config = dict(
    vocab_size=2628,
    norm='rmsnorm',
    norm_eps=1e-06,
    init_std_up=0.0272,
    beta1=0.95,
    lr_head=0.00621,
    max_grad_norm=1.0,
    warmup_steps=200,
    decay_fraction=0.857,
    decay_shape='sqrt',
    max_steps=8011,
)
Each number is 128 + 24 x the weight over its row's rms, rounded and kept within 0 to 255. Layers, rows and columns count from 0. Numbers have three digits each. The size before them is the row's rms in percent of the matrix's.

# layer 19 attention output (transposed), 256x256, rms 0.202, rows 242-252, columns 128-255
113:143141117156140096129182153139103146129113159168165117135113133151117121145143106135121158148122159111155160155140102120111147135126159114171087157091121077117153119144142141110110143135158098108145182125097161128124127086173114124166144142136117149117168128136109152124112116119171132150133110101097154124142146143165156166113100124096120132104114105145091123160162117118097132115134
114:129144100122096092117098169148114118099135135087114166074119121132115139138122110079133117103100117123101120106124134133129112149106118127143146147108125115080097132127154180102149137114130100109120127120160158102178137129108148108117076114136174143117135117104091151104135133127125126090114135123136152115127081101104137127131097179149138154111129136149103107099161114176099138101109
120:090121131109103127136089093157169124117113128105142161135131109128124164096167138137201109120096126126145094107176116128081123138126153148145127148101137106136119122126139103091128148088149138123122147111181107142130133127094149153115153130157137147128086154109106116113142092117153140130104123189152092139126165140095194099153142116152147145121112141122151152152106143109088100129134
119:114135123108114161117118141146171113118107136092086115138124134097127167101152172142136115192079121149130100162095139081099103088127138146113101127156114110146056111108116112152108159140162150101133082124137162184108097092133088094128126115156119114096143132136104150134135107166129128133088148100107162106114178105101104162152098153108134097080159099122134127122153118143166118128092
120:101140147179143142134146135151095113118116117114140122102115099123110125173186114150155135113160180126115128129105145161148163105130099165117096072123124141128186135109122136114090140105093130121108111125105121154117103136120116115140130111113148099110114124126108145172137096128160131162170122177156129106140160125078125136145148101132145113118054146125096162114098123112129140160110
117:122146129151128121143122166098130092161170178143150142128142113116143139073147145177128134103120133099161118143111135153144124137156115103117147151096096070125168157125142106144134110129177122081151129164120105105114106133106137157170142110126140133093114111139120119093095132144142103114138130116094085130157098150123113094099132122156119114154125099133122122107193137169127110127079
110:145124114109129137116071133180104130156128133078126107113122148084109067160135133117123128101142135099145153131117093111139132089118089145166141123118153164163108110115142157106131118115097143129126151130117128067113103148131138167112123114101145118172118167097115150143158126108109123118129097134142105136113114148135147176126124134068158136148096129102110140168183128109177116109154
117:123101126187100140137093148124137111157155134113121108167125121122132147124126090081126162128116100147125166171123122110092163148129160130096139125118112126148073126140128155107094157114140086121127153136133115144168142118084158137101131160130105098151126117142138148135091116163152161147141115140120135124159094167140131118139121128114117109171095137145146123121132153092173155136102
122:184112107141150144126159103098127107149132116129112097147119125101095100170069156180106162129133131164153112117124155134103127158117120139103122120128094103132125120129126123133085084113126121142155141101086082130122146138138158109123089150154128158136127118074126109118158056156119100137089125137083105092113137117130124138103119110130145093100095129163109117120137125139139142120136
117:145201082112146129172091138125135164110082149117132109188147149158103134130136105136109167071134136132118116127122138127163164129149177117136097121145117148157079154095094144148097138109155114149135091140141102096105152133129126119150170128119123161147097145065105163138113118142146131137151123112109107128131079126151112126150151135161170151145130165126118129094147144123097122117117
113:118131104134103104168137112139115170125178095154116139141161138108129101110092118123126139141149079107126103130137156121160142131131140151123131132111090115065107113130120127151154133111130107119167167155112164106113123131143138141140128114131148134142118131149096106135160078140173156121149162106140098155080117118097148167123136145129125169115077142116129154170154137136122123160105
# layer 19 attention value, 256x256, rms 0.221, rows 243-253, columns 128-255
115:149120139100149155142137107138107117181136109151155148119148113112144140138178157142081115134116120127136109140079101162119151107139121171149146091106100092132164149174112120121122125132107151138130137107119131127138146125141088131087132122180165117131091161150189115081105108177140167128152136117128121114119144180147113138129140168090127121159118135164139125135086146103118130153113
120:121152158124142164102100135136137131173113120123113128140134108105156115108111126117138148120154108121136089139114102086139105140163104122115120138138114117150122141099155151145139129151116127125103120136140168125162137117128093122130112141067129125144141126164119098156089176102102107122144162086107114146101113120099121125125119152135127117075139085137145123117142075115129153142131
119:112131145147131099123110130129107137103141100140162116139116160108130163138121126138135152081129100126163119117149126123123140157080133143103153146152100132089127120176102131146121134119122135142147122196128138106170089162146130155129168114131102133082093119164143132171109184118143142140165129131154084135092112153102125120108139122097136137132174149150127134128128108089144180094118
117:168128070121145136149116115110131099102119129127103100136118140091123176097114161115163146138135119131120124093140118094120128163136159101177155143132119146158103110115100151082092158091171130117152098104114135119138134147123121143106130136152106114135139111155122122104142117130105174116106156100083101141154099139196185132106164178132104130100183142127106125127131154139160101120138
117:154173143119089111125129142158168140128165083105115119122121133127096124193113121134150108151140103134087143132131117120142088115175104138137126114136142140145146118161154137143176147131110108144101126131161113109138125153073114124065124165152136137162061120112126155093140164128153150144128160123137183130110069126163147142149080118135111120158124133096113137114078122123149141127128
111:112097104187145136106141094120095128137120154158157113142166154159164189133103113152119136113142152154131136151135135146152143157109140133101135159143091126114144152107107120101148104093109158123107136138115127175127132141117102095145066085189128131129169156094112153110118156150147132149138099149152115100157122117139137148104101123168148064102121160126112141128087117188130116181124
116:142140179127118136111126091124143157168133097122122157147146144129135109113078173117106115162126178093110108087113115108126137128159133094140109169131115101125164154130145122123094126127098151142125097165090149123095119112133149120147130103138192124109125142152164107105137141133110101133178142115119180122119124100112098149123134122068137114128163124172136122130072097183107148083133
118:139143154130110122131120112127129122128124135148104165170130113140150142173168119139118143148139099110062114152130136138099092127100184136124154130145156128108167111107105115106160103087132101152145094153125149141082101111119097155147149136148083117140122122187104141125139120107139141085159144133140136125126111156093151138130124124095136112123146137149130146091141147134134107148164
117:134081139119113093096130123140107149165167169088090125076134131132114139095114116110108129152137087145088145098096114136097123081109113187134117133149135141099110104136139093135133130141114171135112110117136136133113121098136177111108114120165129136143151126147154101058147123159123168119102134106110127114112148153134136115127161138111104090092140145103140143138116159082135180114153
114:126088120154149155097164126124130105111107147113145137136076128121150116132093175117127129120135173098134121142151122142122107136118119132124104134111118131170179120164113136115113098169130129139094157121101126109107121102141149095083105156122143062115139155127107128138111173145112132162095061158143161106133118136123130107151123081122139165120166127100125099102121090124131124112161
118:122113159146111182144092143109139157146160190151132111127118098170108138101116152163140119142101113107122091098181147110170141092092127103138151133135169128118125131170168119139112159162106121120125107137117156132147116101166151130141124129130133153127109088115150097154131111083143154158120105108115132122161141125123099129108090100081143134137113121126120144121169125144140198101125